config = dict(
    d_mlp=1216,
    vocab_size=8192,
    activation='swiglu',
    norm_eps=1e-05,
    rope_base=10000.0,
    rope_fraction=1.0,
    bias='none',
    tie_embeddings=False,
    init_std_up=0.0184,
    lr_head=0.00568,
    decay_shape='linear',
    dataset='wikipedia_en',
)
Each number is 500 + 50 x the weight over its row's rms, rounded and kept within 0 to 999. Layers, rows and columns count from 0. Numbers have three digits each. The size before them is the row's rms in percent of the matrix's.

# layer 7 attention key, 320x448, rms 0.021, rows 0-213, columns 0-63
091:472448514503561594585562450537466530482551524417501484440443523536549595558574502441418502440464577483406456572390500493469548582441536548486557544542518543484473464523475531507549475499415451
085:579555487490439428387492417439502492552496448539558485568491557468454493414434473565546501560514438529527498445496508460501495494554457475530411459467421493492599502492504476521429513512496598
093:512455478434574630572475556524507523507524498437469503496433517474533519548565530460442481400431540528427451590454479534431507565473554460493594558564598531466441509525527566561571610492490451
089:506519478403659565551467467528538491564438495515517443477459558490438578513544456457436499435497495521519504598463514499375463534526567563498467517538513444473473495493405552520563597476474531
077:564546548515453417393541458518521495490515478605500486474468504470454500449396485550519502525559481496527451507487551407433404477539513498529398491484414459509589449557525556514403535559500591
093:526581580481523479470509425467514554504470563503563538484536428483495461495521453541526412515527459519516538486546544417510489485470493454522442510520460405525471533562500511492456400484492601
097:440451508506581518458507487451508462548404540523556462478489433461508464598522455548487518543544435539470433541534514461507499569526558478503525469489591515508437488407551505512446500434522413
084:496517502565432522422444477506424516556552572497478538540571508463422461536532513544485499501497465482527541496554383469520466560548564478460591489546489472455494546460600539538465386458594502
089:553423503421509588378560465668494498526574537395528560476520538512561532451526492526478491407479409461504511537501481520454517447546501493433495464497433525572506629429435533466511502539514496
090:520523445542516423478484481572541422507607565404501517482596469514456520494482480534554561531507459529599518400505512417407502399509422508526514589481509522531490457571407466469416432480572534
079:490438501596683469458460546469501451458513522531517483499553485425425442557452467530518462556563443577503559480457471440553558438520497503510468509479507474497496563461437506562526361526518563
078:506462541375510572529464489542524512502462439447504479481488463444528499526539467513401523473422549471427416549483570475422539529493560540436532545565490505489530456484483550468580530563474495
078:474476479570403466612518466514491481516606551417538484527517492446452493539575487469551477500487495501470474510457415427496460503522391454494612517600410450457460503515461469519520521411526500
106:486514493449404584558441535503428604393503472562508518412430482449510519509494576508495505412390569497477428522489520534471510503510463560512438548539507596510470508523452491566505573527447497
064:517386467467572590534476554553440566516435497496418552476510541487504533442474484477432491547468525532500492512496494495496502499478528592407471470500530497507425491411472496531499483556531436
106:492605466428429468467410430442571503468460496521531586591509520447410501477465490546479509523560402543584593467460565477475490471533544543518490483478452476462532522628466534551414471552544528
095:469517444518451459442482483520495498520501592527549505454464550389603473456508440452551462528440392556456516467450544574454485482493453530522553516440548494583490486467529510488493518506438444
083:473488517483552545574448490457513615511519528414517469424538462436506415553421455509444492496478490519448502498511487521473570493489572453562448530500562437484466524500517519502517567530451469
075:532523586410405453530542598483458499522504491424547504506487507490470544484427575390555515328470564393480400539484528501509471520592490545475521575487448510486519512512477600550553545584418501
103:492460494569461442482411465410460468573410588521449504669534482559439562511489526479562485495554493531513524556533461401636490465537446507523550539484530502443554464657508496414516493501463457
058:540498528590440466547560425474588460545573558526597477461432474518533496521573520515527571566479448513496486506541545565468515517518364505562519499432468490551589550340533447377494443500468538
222:478474514457546632611459569542470548486481487468438494447411503527537525548530542467441524430472526494436452536464527541444567605467536509461568536525513539466435502525496528513565513496464431
137:497540469555437440387544451497539424524531518556537524580556476497479456441422460556519504560521488498559581463502498477540446414545445481550447451478466468498542521475539454466413415508516545
075:435471530408568518569461573439466567457460536420492477428470491434435520483559505425404572474532487548454495592558489550478464595497493490515585529516489485504450465448471570567603490512570474
104:566457440534485494397484479484503469540493564475532461458599531465462503541481416561552434576548393531522532420516485439465462453469477512496505534540492596507538466457542554501496477498549508
089:476453480538583551585494477570479559471483510462504493439446467484539458569540559466429453434545540470489446561434489535471582584464513503537585543615521505478451520501538491476585523477484363
090:478507453505521474529467515423570579493491476431461565518517503463515491491478564444461529458504534490518585575441423556536495416523446561511521520500566470478511517472554361541512433485553363
097:437454464437529648596437567499488551494369445462423517502429504538464524580539522459429511429522482501411457573492592554385557570462516525459540539578507520502420459477464551513610562518503496
099:480537531590453371505522432422558460496491472491489599524511539470432475469399519522460545528531454507558520446543511441557531466540414476537456497423450469491509481571487458479477461509516534
090:601459494520476495514548518466468448495538490462457628487457465527556421509454510448477477484467521465534539487453492545482549486491431513601508412515537514488474408513526405439533491440507484
090:561547486400538526598470493470442468569411504567430474489479535503490445455496469509531455415527509556445500529473572436465491478414549552483541530504421556479590581574462593505462439481529485
087:483538439543532509400512436537492468575512517628504378510562545518491570558492462580505513511570501457460503478537489588517474461583521435504515449531407545539518530591482585404443522529531486
158:484446470459574613600464574546459542463486466460427506421430485488538529528545538452455520437459542473425457548458527531444556572477551493475563542551526522493436503533465493513581537486480448
096:512541514532396422456578465461508423525507489548565555601528514467457435391435476512569462562458440533530549456545517485578443454491398454548474455512473502502584525521501480490395476520512566
078:515561503483594477455494407543550500585455481569535428527448569508453597524554482535444556504548496556500476552494449511468428549557505482372469463431481457534435471451509565476535550487473581
085:509518471551457491438568503494554430481477479511507463501547490451461465528472471511548477618534482501557493480533484512518418432506515432502414454474492481478523528480537488515417485529546500
080:497515557570467367464562480400486476469445558549416502544542495503477471413517538521558482575434511530546543456501478445548445448495473537544454468507517493520524465487502516478450444501553527
078:562461571457524639601397534450522523496465468507443560500496510544540481501477569455505503470456531519445488533441548525440556512441495446499553492474535574430457536456518486470505482460536438
081:513497436520467402448555464431514480525498544513516510617493499455473456495419465535545541609589516480578536507535432462533394476554438443487537550498509466514530523450558443450498483518542535
091:461443501498564569564451516555497540465499538481457490475435453443507540547533539498461541414491495535424495555479522508446554573447516542421550529457532475517486471456466481491554488454499475
084:543429530493483633562469549585411531505518485488497477427412472509573582519501531498455492468464529476496449506521556458510599530467498503465531516503482563438417558533447513517505535500535418
093:495489510501488547506552486636542477535495473593559524501515552447542528461521442547428572479623459551537494491502450547507541570539541555427496381467482472483481471368508569520497478491509558
092:392432546534556505409476614625490550503555531481564547445537450526526512433497407533549559461544490509498470566565408496539565579529568524480610475483521485562485471411449500485598414616445513
105:569550451497452426423463486478555479595518494574551483524510530475565446484418477570570533534474488474555470446493551448442487461554464439424441417549468475477519460572532518482457451519541552
093:477542548517539482520605457393487481489531517541519554548513456468406460433473515510587497561568517486559439518556409507594413471547498506514606430522499374474520445519603429516428452472430520
071:495462564454558574493497520447508547500502473539460464442441472523513495477507536446526522441369517548506451458481497487544629480440527404533482438531454537459467508514489540475442550563479430
115:443511569518486385507532482414481448443421538434494489679544505455521482553498466502542500541527432541479528479511587483548395462550441560536534532515511490487552496430578548534481450471506460
071:485571554467515496498560545513514454557469472481562507597578431444422512476431439434440545551561404465541446521566478561489414497553487508495583443560481415452449548455554488485452441539513555
088:446469406525507544526501435446447524535575496507524411600487394486451477546446445578561476542488475505588561583595385455519541454497454477505542492564553401514535525516547489558487553443570491
100:518550560526472401514526559461477539519533558459512543519501493451425467453406483498529542479488525532537450482544462534608387476458529479552476416421540454497501494471492496554486500474476532
096:495543493528521398469549477570470502526469480495552444656501468476438434396440531482466478476542471483554460488469519563597483459467498536553520501518558435497533494579485477463451431532467452
078:563493455507553551459523481510432552520470530536553511493421481489543540504491371505449507504390521422566544503524533530393589540467568435545545464438591481488526503558484431442533455483475573
135:528552544552432427411574477509502484470448523502541502573555492518471461456461500543543470581499477507533564500549551451535399456529456524471491470496501474514577533519491487462497471521477524
052:424499527510424345509592490480501498522511471507597504534494519536465530501429462552574548597536520420585538473571496426552429538510476473477410432490460436485530491577543530528420448554430515
051:479493510468476443548499513558461571536463473413530475378430476596524524529511514582537529474435520464462536434550501457424524573553630568405528481397476534393498441556516540415451421519513414
114:482422503508505486466507583566446533483556507552500518386388500552568505508507546448453548447513618524439386587435503568456577565477569530449525556487504505504509519551472517495553540561376474
081:519510506453556454541475537420487387436485403544490536532570522441445494531577480435539442494484579560501411647484449580545454550523488548499508586526566461477476508506473491459537575501444546
124:456462469516580603624426571560463514536442481410472437396435496447553531483554604484460481528462568472416439526425482519487529522395500514526512518563514508503478520412500517531559452493444467
085:506544441569515360471520480543473538466347473515507518486571478477514505499442545547434541461512471400540449458440502514426540548545506451541506549432478463507575511441515480296510504460513442
095:457489474488525514520520586539415477523562462542499452375440429564646476533473526457538524519480477473436483461348478508425541467464513488497437471509503544453481491570468450481511498489571496
091:441425381539574386531468458499384416422574432586523573456572426602410510482447581465564485554418506411521512582466369452589555455528482394541460559545544490498441495517494371525536587467519484
095:621491353525520476442467504532467551461507583483471508460484588498564523554469490447495462543423482492470481478560498576417600541451470506477542495481499502528468522592417579469483446497572524
092:486521478471527500413496512518481535489571506554438460461528536500591444435463475538520509550490547546506491446568413481573511451530506526515507458467408594500492506481536521529472439538587544
094:521502582540442505502568514426537582434519475563459497483379523546545442514569463531505498497452561501534442474516505530502498441524444510539503478471572522558500583444470524467451434485487498
111:508579478454479469512463493482498428543619494591519496567548535420556513480537391582437575497500574553500505465442496501520465527554470530515387527462483434456523531509547610535462472539625530
096:505473536554495545535501528641499540449437486395466518376456425563499571494528551429504556516549460482505491512506521539549469509464594557504534522500515593502434511504440425398627466558416450
072:489411515505505496505416426482496470504511523506486490549490462496439565536465497552446389512500404524497471499509562354483541415560479501422620444528484557498514524558405546550521436503563418
107:567488460510504543580478527600456452424450470429462507409437452635609546501513646497485541481503484463533466503449535595529503444433536544446405517504522541497509590575451415461507475556382421
090:441588392440452479532583489500446520530464482560530572437517512376512449518569482497465482514439464480558467494481409550450468482504444486584475492402489482423462513420603457463530488482502513
083:568574523497523467475508469419506521560565485544471492506508538510441437543535463540500539466565499479509528479464439512506402452482424535530496522527478449538501474472577485524490467515522512
084:480534417500488489427539448397487504552527510468469519524499539428507409546473479540509467613514510490550520497504479510440471477488442460567493452561486464455464477452584520509492503446557546
080:471409505420474515561589449490389555559456572486604526556536556437393363485495492531497511594423500574533512531592503567484487509469526545480480530512575462410453460447553488442499494477486532
097:445379496543522405446518479440541520509492517526500495582540534477498463556476491510562477558613445433450465501506490472483446464506487537572475496525506489437518527464588523493453461490508529
085:482490496516536491415558509475516469544550570525567482567502463521485407505489488485469482564550473502489534472487555441492503464509480483540543481525463443465571444500603488553429415428640538
078:411505436456524491495559513459548444474487605575501553597573472442414435473499487521470468618525492481502571381546490525484434461502490359541502439505459414430487419516614533546382508465514506
107:519391571583540396504469513423541478470468522457459450627485479570497428551333474513472505558524444540458530500423480429479468443539548565560536531547452405410518512415541509479493462477549456
073:483422513593510478446479474496528469480408576474474488598633492544474487464529498481560437511627427421411495477480515475509466460596495604526505496497531510547556536504530477455468445502554583
077:428562471470497515510526553552485504430487457580513518547504533499536623488497577433483539398530447557489553572465506514526599592474554552477471625477444475461494511503457423492553589483460436
110:431488482553468440410446467418535554563465546469476489562463450518454424472467483464522532573520394409495562456505489460492473402567449450563543454543462500490477525523534480475436445524597520
117:439562461468527586584514426554426530485423428483543502442498532445548564400574432486484498433500467533573463551488506510463510619410520473408467462503530503571510486565504445513536586586367541
075:489459437586510450411519509464473517536562541444565489548516514554433348531465493454584499514544495492442452532492437435499515399483477491533532450572520525533539567517536503563442440453486461
091:572454481597476398528484552513515528487558505490515540514495476568473473539531501454522467612580493446520461436503468451512490379539506499525556389585411514544437548493489465470510498489508465
073:464532546420504534505510505571521449449502457585572487457495510431547534481480504535453489475532526494528536577510483503464552603420521496489452546503522499459444426459442451475556593489469548
147:492515581451513647587454538550482499522492477468412462424490506514518602476565577463483517429481495537464506580455527533474568586409513469443479570537475529510475520531482501491613552496508500
098:502444469559454436508494510444478562531476531484490449542528519453377406580443441500548508583534397485501568463523440516627394510556580537479536479502552537455510480475509592495489428513535527
076:562579469509523458496497437521554436445540462552536476425510507461485633447568479543488571480489499445493461435453528531449475438502448560565437521470479364501579526490437499473410476456517507
181:490528504524518370388543422499570513493506554514574493547559503498462484489480456555514510592498511529521521427460496473513417417570431503529475489512456394543547457495507490501379483504497543
083:450464503514492535519573516517516500343422536543550544522563514505512500554539553485479470458500462498566458607564437476503559545505546379509439484470488443480477529390477389499477548423511422
108:503541418540466395467488566533541413457552573414403482623559418527496449484507549478484486471514514460527438499443549593420528433555525531577436487482477408510571548550531462454471489537505462
097:455456480496539580575542581404564457535428521520445505491476512398558456528490436508514369549514524519443540454495490405506478538407479475483552431465507624431462425504451475519514467552550549
104:486579501399482572542584450466514526501510513553548509420534572380513483481514375486467480437407501581519538468513496507477483629494460507512474490403508504474520460507627433542442525483597625
098:536448485593478469445428578468526519565558507491455475487398520589518546490462582430510538535502577433475564473487470500550479527395497485508537511503481584516455442559485516508543505493504495
103:496520583522501511482522398485513451491530460548554515534511501471525502511554437548423477468421489571459461550537472434495520526574514500534491492455472528447587517473526433577457469406498442
115:509521507493423530555547644389557423396618545439494594499539488564574452466530551532488480493435561467473513558462517479439524478503400493439512482472462447479468537484529401502564640535508536
123:432475446500545607509574510432532547499458552599488484431454508386428442479465524513547454556417505462614552475516501557523495504376520461489508431504554513472385414485504463531513473482551559
106:496509537515469370486512465574497608527402481497610453505440525444433474545431515509504548510506388541521510429464604512568560530545590428560502473512456479494473453521491558416510429521494427
095:493492608517500549523464563571493489474601474447441498518529467601510566423589526448474579501525490429470447473444536543503531521449529563517437563491428505549562547576500395407554444493417527
077:544529455491554464460507414539521553574463546479544460504383525516489497489541465494525443461455528538475553533537544495515539510527497483411547478439509587465534433509457538562499540479482503
097:443485502471420433399464445391500516507519493553508520623556546401508391517474377519481517511413502515507481540541570421464493536499433500521486524501496479531522457401551614515450524473622572
088:470457502523499516519474546594532564460449456501492497453454525500524494477450606417437472505473447507510498498485546541541528491430494468396610457516522580477468450567458474563502547424477499
089:548497472545453543507477569643479528430446487479455464380426475560526563414519673426536614487443514472536496509496471529545553500493575515415516459499468491547451496514332391482538567547472425
096:494535404503494497584509536571454497484446486421483540458441431528517554459528568483489525524524441498577439539497476545539638538446488528500423486477493505546479513563498375404621555498445412
115:478589412478419499602575554544390450616461478494522487474460410497539442461567536510465492539420488504600467496487444594545546524528462520435463527454532497509501432507516476457500544503465447
094:549529477463495565607480584558441500502514490425540539371430480535562530438574586508487505483435518554530484561470442515504579624499515498458480533436434582534527510502418459447573621503476502
078:557610458491466436495608534529435429505421523404525500506554467450443504495556487580482501533560416516542477490547495477513495414492406561506464480474512462476540454540595541513494500517480486
096:538555425450409536525675449553445454542461511542571565478513500466464473489557393603471470491502503434572449552551547475505530558518394524490423517439561469495524513519562542554486512530481554
102:525547398448492518600557492522499449485461484483579521428524506447534566466527484555460498507414502572590447566538434574466584564441473510431431567523540478400541493441514518486524554520434453
081:452515472517509438429551540381473446541427537537533488552558444452450460538497463578518496576557474569561457432547467436517492420525444535517517473451470512486561517519565513577425485560495525
110:519617451432491549531559448547476444467473430588578510449484485461516588421522421506425464396517446483588475524511554576488550616497555470535453535401538504560556453525522527513495566508472484
105:440467541554517402421469575426529545492490629401505542618446476516477372544397508496490494545443524494453526570516502449537443406480468468591520463567437483467494534476526547464457442466587485
075:472570499555524426415495494421482521577558543526465496582513529570560382578470388512496493510543494575533479453460451439499455503551479498507458451517497524507483491513570493478490452404528412
075:493487559475485618589482458540474517453495450566439527477429459435516604385571465491480550419480541458472526504508531500508525516430535506475509517462472497493501464510446480517509592534446521
106:529485494441474576554546510573511488476477412501515546538497511425540595489562439513447461447558480567503505521491550564386508611549471534448402518470566518542488464403548506535508499568463555
094:473455485547567461420549520409594502530505560563557508573682518526415503484451451520500474555513550597485477521506386549562425450548526566528538432574532451485544463539536536497445453391496504
127:355522512482534472502563435467571476534500577516546497590523533457494460490514481517480474544440552490532568572575444490498467459633489482574548546433550461459522466430622450553462495486580570
068:472477453489526552610541525582464468508546505477461486428452536471464533466497591475425533483396536515469538476468476477501454544400415462455519526435504475601496486466440480479503534522506551
094:536538515511450484525441515600439569505536493455485420565397480631544495518544503437551483507461589493545445506463477512572594492540528523457505509507560464467451557514463486381658548578420486
117:477524498564534513378433413469533504547537579502456448531569511634487536497513509487531528606498439418488529553446375489519530427517555523601469515483450528523488618523514437437498456415515489
064:506494465497554501502456492518494510485560420498419467499477480544399462436561449448474504414550467534496461471439539633485470516450473498505527447545512504506443495519445512470522508543476405
117:463450471565445432443537491534490469495464555443556527557500488508500447493447553472550523590503487453483531483524459393535473426552527455516578534472465503414456427560528512489412421422501559
107:444483420527423558596489486599453508560547503492504485531425470556607465497523539416544525548552603385511472436510470583552531460473470461457487500487562519458397523516508469455611578540467473
100:493510491394450493548532404527370501496518437508507460498472478443437536491516425525453487401437480528553445509427522599454528534456522520557528522471517463495541611505533478431403558521487461
100:406507534495510524508506360557533603546413477499632444479435472464513551533516460503446607539517494538441513485486502451523606550551572471504493503489545499503498523514553433519505479472485502
103:525468554489560457596476569461459467482421572377480434549413518591560480506484549501482498524468552493466520428517522480497491525534472468393530514520517507495494513452500477448477448500453505
105:397526544527577504486489542550517500484562451591479441523606498541427548454523680488539505529514539458495493442409479484518542468440460469484480506582502479580502433567452567441474565573458532
102:516469513504471453511380526489525443430494481405527447477522476521421504500469568510487521466518417484491524489469493450480565502487650450584481421637536607455590502542423504523419426489467482
103:580590533461498470443496441451465525527474454604469534442493480403414573442485402517460477469626400505521548392484559534474535532476442529555406521459502467592551547512447479526467491514499484
095:520384456531509512479472628525470499522477491516520494540549434572489554530589636466511466499532533523451482461486458425501477413559495480538519488575571544492508548445396458527557490576466487
112:427492513573539510497568529462425565493411496552479520381463571501423499539533536439577495494445549495521464523490540530466526537567407386609421506494530515540417493580478370458493571540500470
101:622545471464502588465411470486538527542554403500484510540547509490546554464538467480449503514523485572497556507529533500546523468504528551499497562536491526488523555529429664537472516546525489
096:531517544547496648535496464490510467474574576422533488589445469458528542549531445519460525558485485561417603505464589521515559496418436560446479560502493508457521599523486561408503434498537466
107:448577351499492472419432545524561472494455505544506533472506485551455523454484553556525626490560502504579425531449357457490517443561569419568543488514605452544497393456571465542472477518478483
088:486498558437477571521505576526572534477451514474416456487430485576537406520532574539455473552488466418485490549628535531535561531449517539513508512526462566505466529505508431429529537539451434
101:427530392456559422496501553512558426506522483579462561449559547477482505409521384526430540428576495536509555472541405549532545434534594487550457436522571392431524428487480506517519436500578551
104:463493600548426491590596496485544495502648541401419609587433469555486567583530539595585462598510562498430546509343544513503488582434482594460442519470445440558523523502522503522532531449504401
094:482603422554536467456480508551489506530480554477559465528601459454483515466454463454521527479527436467502506458554458426486494546548485446610478494563549503434482551526550449488475473456505553
111:473525443472539498476475465435526388463459485496477469480605474476417554429445369443511492468480378579544481542580465481446454442450524536475472396503589480469541452495554505515460463515547581
084:463516451560474446465595495466428459461447480425496485581604504507516492536495440498543468594543452533439526500485560464430447488491510429571465495511484455479504463479529533464474401548519500
086:394528471564502519438502441449433474508569587502499526560559568516429604563442477557522423518598461519574464499506478485438419438464511446580485481499453443457503543498504568501490544503561461
114:506478547535485550578520479537487556417534418559505546484435489435544467468635550496422531345491532521435464540451521458529503608486503513446520479478493510539464523524503484583478559480497495
114:506534533444528435394410537519586508477471500496458477548586523459484487630495427576514431552567470548468471528499535397516324454567543509583486541495486484438527456429544505515552594564549500
098:459538493477436488413565438466498538422420504567612511481545521588484556499384389568558483587571401552560527450501490513529468533536469439482475434513395443513584536429554499589524460467530502
123:570493465499532498521491501672497459481458428515485512464528532551579600515474493475458597543519551497449474542517584571488489463601567516515483530493515599499503478553485497508512647542472478
106:547532472495463556439420472498492482442497526454503420479578521488470589451454443438483447493520495434566545455610476455560489514503564384512522414478429463509559467473482529397484559541542537
121:586545449515533435475546461453522488468467460541506517551533509541560480452444479431479518547440471516478570566439598431523488507457506489499494436455423491463492386470487513462491459466434556
124:462470513523638534471472517487508514527527634444596447503513583461531484512480488466486500537413480491517443491510503503450509410482518475492570586498392532496524472452520534488539470475515516
089:449510511504408470431504396406480507474512532512333514566709490516454562461481458500499442435636482437593501521481451548543511530486493505555436446485497458488570495510514577478440492504569468
106:463443543490534459552554516502456509476438499534512365482467487427547539500442444505545584432491545521402433455488518486567533584436452508451502478424487604580564497417440530534451565498466456
079:541454569489476572527466531586506498511568538603475557526498507611507548475537572570448568480491545468466517484454453532504516451514497457413537422500530592612469501480457528573461517517486482
121:452539445542547572453517522575429467502442491531548444424505560579578531432438461488504435504398495435547464444562528553477537459526485518520536488516376652539470502581527533399503471528505472
097:538408498544481496568411518421553428480553490557555604534461457429424426496472542515550487543518513493434529510513369447547431443412447490526474439513542389496547509436471456564539454479453539
111:504441509526477564489458503545458449624636504395450424474493513539476507449543430515418448395496541458489531441548478432481455373465539524587539474425467499574570507529469576573526522470515548
109:543464529499451423518480452444565474469487473514539459472453515438555471513507408538486481482498467514441506459527436419489374474510546483471457442526484431494490571482518549590461426511551565
125:523511517445516520520578511435467495550479447505449446367511503534532542444522411460544450371522410531493476421516531437443495566488432479479528449458457467527438566523493533538412432540539576
114:501489517438449548614532489477544575448473489518430458323343510471561476413540431562423446395478499544474438414570617471464604568411520523405455517444444626510455485530522533544522528517516572
107:553455540433515542480437522491419484549559554408581549600510523544534481522463469405428518464481598495584475455530439571548417419547499576486573499496480464507600500574492498493552457478504496
117:531514486563448525573433577511548446451502489540513521415456463408509492492525443624503504488473456485453447465582469486401452406472504540517367415518550589460485486487439539506558485521487564
134:434531412477507456590476484427498537553635544518511532418462454495407477562415517504580455514554509512479501489514375520473576596468504560550453486562594519516477468509497424492519484431521455
113:512555449436469561623473495474519488468577499551435426406464518480510510444495423449403495415529468514484520502505546483532513544472528574532454542459527514451536604519519501543527510505493635
099:465543505442519484485514521593472445562491572493438455500589480504502581470478472435473540480594430502540488542579601586452492576502468471509468579519483600471462480507442542339549605474444537
135:482515536485469426456486453564581468498455538545502514580530515533485531440476439609518552440564481499545522475485458405599428460557552523474477384493446304486562525435548495488542457525503521
115:509458534543597567546525464484427551437523471456463504482409545503550479623523639380463494606390515464515503522458560522410566567482450456522501604537466691494439530586464461447528584478489472
104:517429537530537513532538526448470524450477526464462503389419459427500456582485535417460469570429492439525531504462532436500590531491510508497580553549457558502470509563479494478511571457530477
096:477562450486450468454553464486548444498588506518538446562601526478488548412510430461548566391552488569553493520472473457627481501561560502462468565515509306500569496421534543546461430535556520
108:514501483451581466466488506465536477536392485539477437491613503500477525378521376462436455421579468548545514514593464536552461482490533496489481445549577472497540529500512469542489507506514578
094:490494498491476477470548442474514414530584469440480526616574456540449521467545424548546541423503514546517519405454496424463522482541499507387498517462526347445586542496531605572449393450542569
091:609445531493458584611542578542473544526569503446468548507381430542499551562542586526507466561506516536519517541427511557496505485470514595539534541483431540511452511521541450413548576508497441
095:429484498496547447463495476465570448517553518438524518655501524520480553466503478622502564563574548547518536526519508510507478493448508519505517530509502416522553495421540491495538456477526380
092:455534496492453484432480451359472422490537499462524549510642420465454504507480421452525462546535463543516582508530443483492462469529534444599533396444455364476538472497486542506482407527559538
110:464569507484464417472598489604523456486561429478549464605510517538461593470563455510586518521599508667492542528456549538511409493538520567456536524451528435548572416476578479500531559499499500
133:489546543523442479472538564549493546509531512452485528584416475575516559552533562601495526505495528530470490553499558546537493448501545513491537517439440478547548462504563570496527537509490323
104:556427475581520537629480460462450504535476514486499508449476505459450383557592538479453492479399471505488452462388555413502541514399439495519498622575542561477426514571462499498531485443457525
109:482506452513518443392486476396484366513545436464550556603601490546399549455500498479543522490546480552513549543428411519442423432578460395590539474561527415518523480512485431494489412514396607
116:530444494496477581564534572534526599545454505556461514362378478550467465539490499464495511431520581543481520471569498620579476526468522578470469421551503554558484553541485424477474580463467393
090:555507502530474571558527485577569494489470415531511554506425503516581455551518555488453540469492562542472484507426491439559476494425508557445501554467507456566475519490499449575516523470488588
093:451565447488516463380537498504426407502576585447501480554554444528430597551473429404572418531578483513587467513578440475495432531554517423578525515556534487426535526485542539429519500497542487
087:422564514486467445423608472474456435509536515452489533579576444486403597491451472509574500489510450516551470557598448544450478537537521466512517523499548410476494449519563569513431522518583486
094:453532513515530539460522571502362430512494565421511501528584507493413585545481467416473479482532433546615537516467486505459491470529471486582509525505558533451558487553454478460583469462469496
116:526523460512415576644435551517482598492565508559395561383402518616518514605539613532455499445492490522435496422501442531496491524464542554557412413484498555635523529530484467478498618505520514
091:494480495514450493494430455456468564542572533449496544489436446528588480527486524497532535492470562520544465478421444537479505483500466489436532476468451445562455528497400483508518419471496521
180:580544510508500394398518516475494433483486508478606498621672442544423480488409469502595449581482455522542532467584429527564429365588433438517487432521500403527514459491498469439487439506467533
112:505510524473498391424500405489425480553495428388501431559615433490544504485460450420393486516511428534512528596542546502452449525513479542491500482484512455484493422507525463450488525470506455
112:513574408559542519534479512488571441489532512566509430488512510544493448520479572548531579576522439496538469521461471465420490354539495436485490515525538540389461525448479520498521453518476583
117:579512538504524450458424525490512466452440556475391479539567500512486503604453539516473585536511468353542512540350511530467512459451570445573519500517448518468395498509472466451526515520478571
122:479539429471554485468555496489489420479587500490518542478446529571532469631527539425554506608612507539526514550493491486412474518547483486557519573540516458425515537414510483399487482465435486
113:508503421542497513561513592596536479463464499536417499365555434523527575421540458526481431464498446566515460491597497519484461399554560507545429450462562589553513479568421478488483599513534556
096:459416509501535526489412499513531553470528528589595530464421514497542440428478487619490448533435555433490483439533436490509535397487415467539460488499513488554511509545494512536479459526511517
103:510579485503526482602520458444547455526522517489534570477431454498461476538520534548616504611557486465439480575388509488443530519402464488497486543447555480427499522432554534494540495490437530
103:458597479509508466481611545533548529492535505473490519551617475558473507551488507442589558603474472599530451604482588544504487509500515456514469575480598558434536456442493422520497541450488432
115:573521500486582505448621497607544476480445374497562467576481565432573451451509466422516520482537525509497527500439611569619469558523533526332518483466548513493513552483545550377536525518543429
127:528485502540597466459461499529441523468421544433538514561471543563501459643394585456479504605481516439511524542433512553491470460516513471542540530589472504440525377490489432533463535480432369
103:517449477504435532571503489495481479570508560594496492404397579568516489551530482559511514609462602481464560452419475467490573526455510459472441484439463567521529579526532521451460600503535482
109:507390484446600583589452481528459560518514467484416467419468483501569528503514525487449484485426509515423509520491536586439556517425533505506603530543521572420418485579489496536536519460468417
079:563396549455542512566352492477440517449522483537508509457427486456413527540470499492505468560532420454496428524491448527475532537462474442391550490572492485505549561570425471478525542483446514
088:503376542483554512531493460453464540466493491565450552534451469480438447439452397403525493472510448439478550523519502517497528542441430457390587510543546529453515519507483458553545581428419544
084:540399560493468496504466455428461484407540491564561577516521514438448397492448458447534517496493512470522575550522393567477523525443441403540505521566535500468517532600496511539489524447456489
094:505582423532498439533567507474640596580499444472453468568567542512538471436465501514565604505448458573511474455493487423455466477536487535517425444438450551456476578528468524448447418554486532
094:502508626446568528569473557512479489563502569539453537472425440512562505521525461476493550453450492458487539501472605509435504591449517506482546543535459563529482515453480466446519543478556507
091:486460565473543566583532481503488508519492507587492479547459499477490578541525500482492490436500525492476500501534598444482543600477478491485511550497482624494509452424508518505546562479542545
094:512516527451504544626500564533530500546447530555429455405430508514559532489569478525531543432485472511502370534452603527494547579525584536391472604506549544559492544484449526538535552529488473
102:509568511523457506543547556586511551565450477462414428439432574481535594507549519494526592483477496478506458464467637580404524551446489562514505510515494549559534564476457497536569559548477439
088:523495523477434604554518422519518532414424470453487444476504522519475604468504474431496537491522469443424505499397618565464580562377537632476571482486505563474498485410451497472465556596522503
105:500483464531482468542479530517512530462450482403519457493376519574507548481539431564510464513462453515530430504533561550465444442499457535462387467479516496565520483484393455588625597557459500
105:526433491529615445430557447501495394495494512516615539583541523518483407518442480502496513558521455522478506469576528469484442511468459476548471518478515483439551489550597523462431447450502538
079:537533511518492436474586444445543543535482586557605508492555499456554412518490385450439504550515514475533573486540495400438480545482463445544453480467495533493568464523578463472431415398527459
096:445548460540503449413490513437446478534493523490486463646530441504519450519536451425525441501549422509594542443570439509426469392600563442445477551559440518429473571576564476405455462478498534
108:541544454473482572531452561542490539481404450480412417491391537480549594490446531422467529412504516442526408503481582484480487512433462555441486516513519528538475507541395521544504609480474527
103:631504491452473578565459498562531443515487595498447407490427487480535581503522457435491481481514457535450424512480499559519658493430549540418507534515509513500528531496442567558573576482484469
131:473601581469540522589542500590466506520508515536457471476479557544508595531572558435517489439467471503505444536485494454526578572513551580501554482533548519508464514524473498502550523545464390
112:488494483395566568601571555494458438558451456601432482406559532525474520427484476461558538446490563518515488470479505562514532537451561547457526494482618508456427547433450559529500502514496519
118:509566521425521504674449622490549505486461539636411465397505570405503554482566544449530519379565528539511460436464543568444665555433508475452452535523538494477486566488444515492531522456444475
066:450526543459544488505485474436444502486435524427488471529458474597614454475484432446421484563568498486583565540509441540481519494536521465526464542481433423411372583508538477442517453517520497
105:438557436510457568549505478560505577598548516538551455421489571433554574479543498399464503478510494486500489506526510524516477511484582541503465515442523349552453530506469508624567512566544446
230:468524454569462385379497419497544460505535489503558521543534505477426444496464483552536478562493486511556530465524434415530451406593469459543469490485487453477521479527514490500417416497513542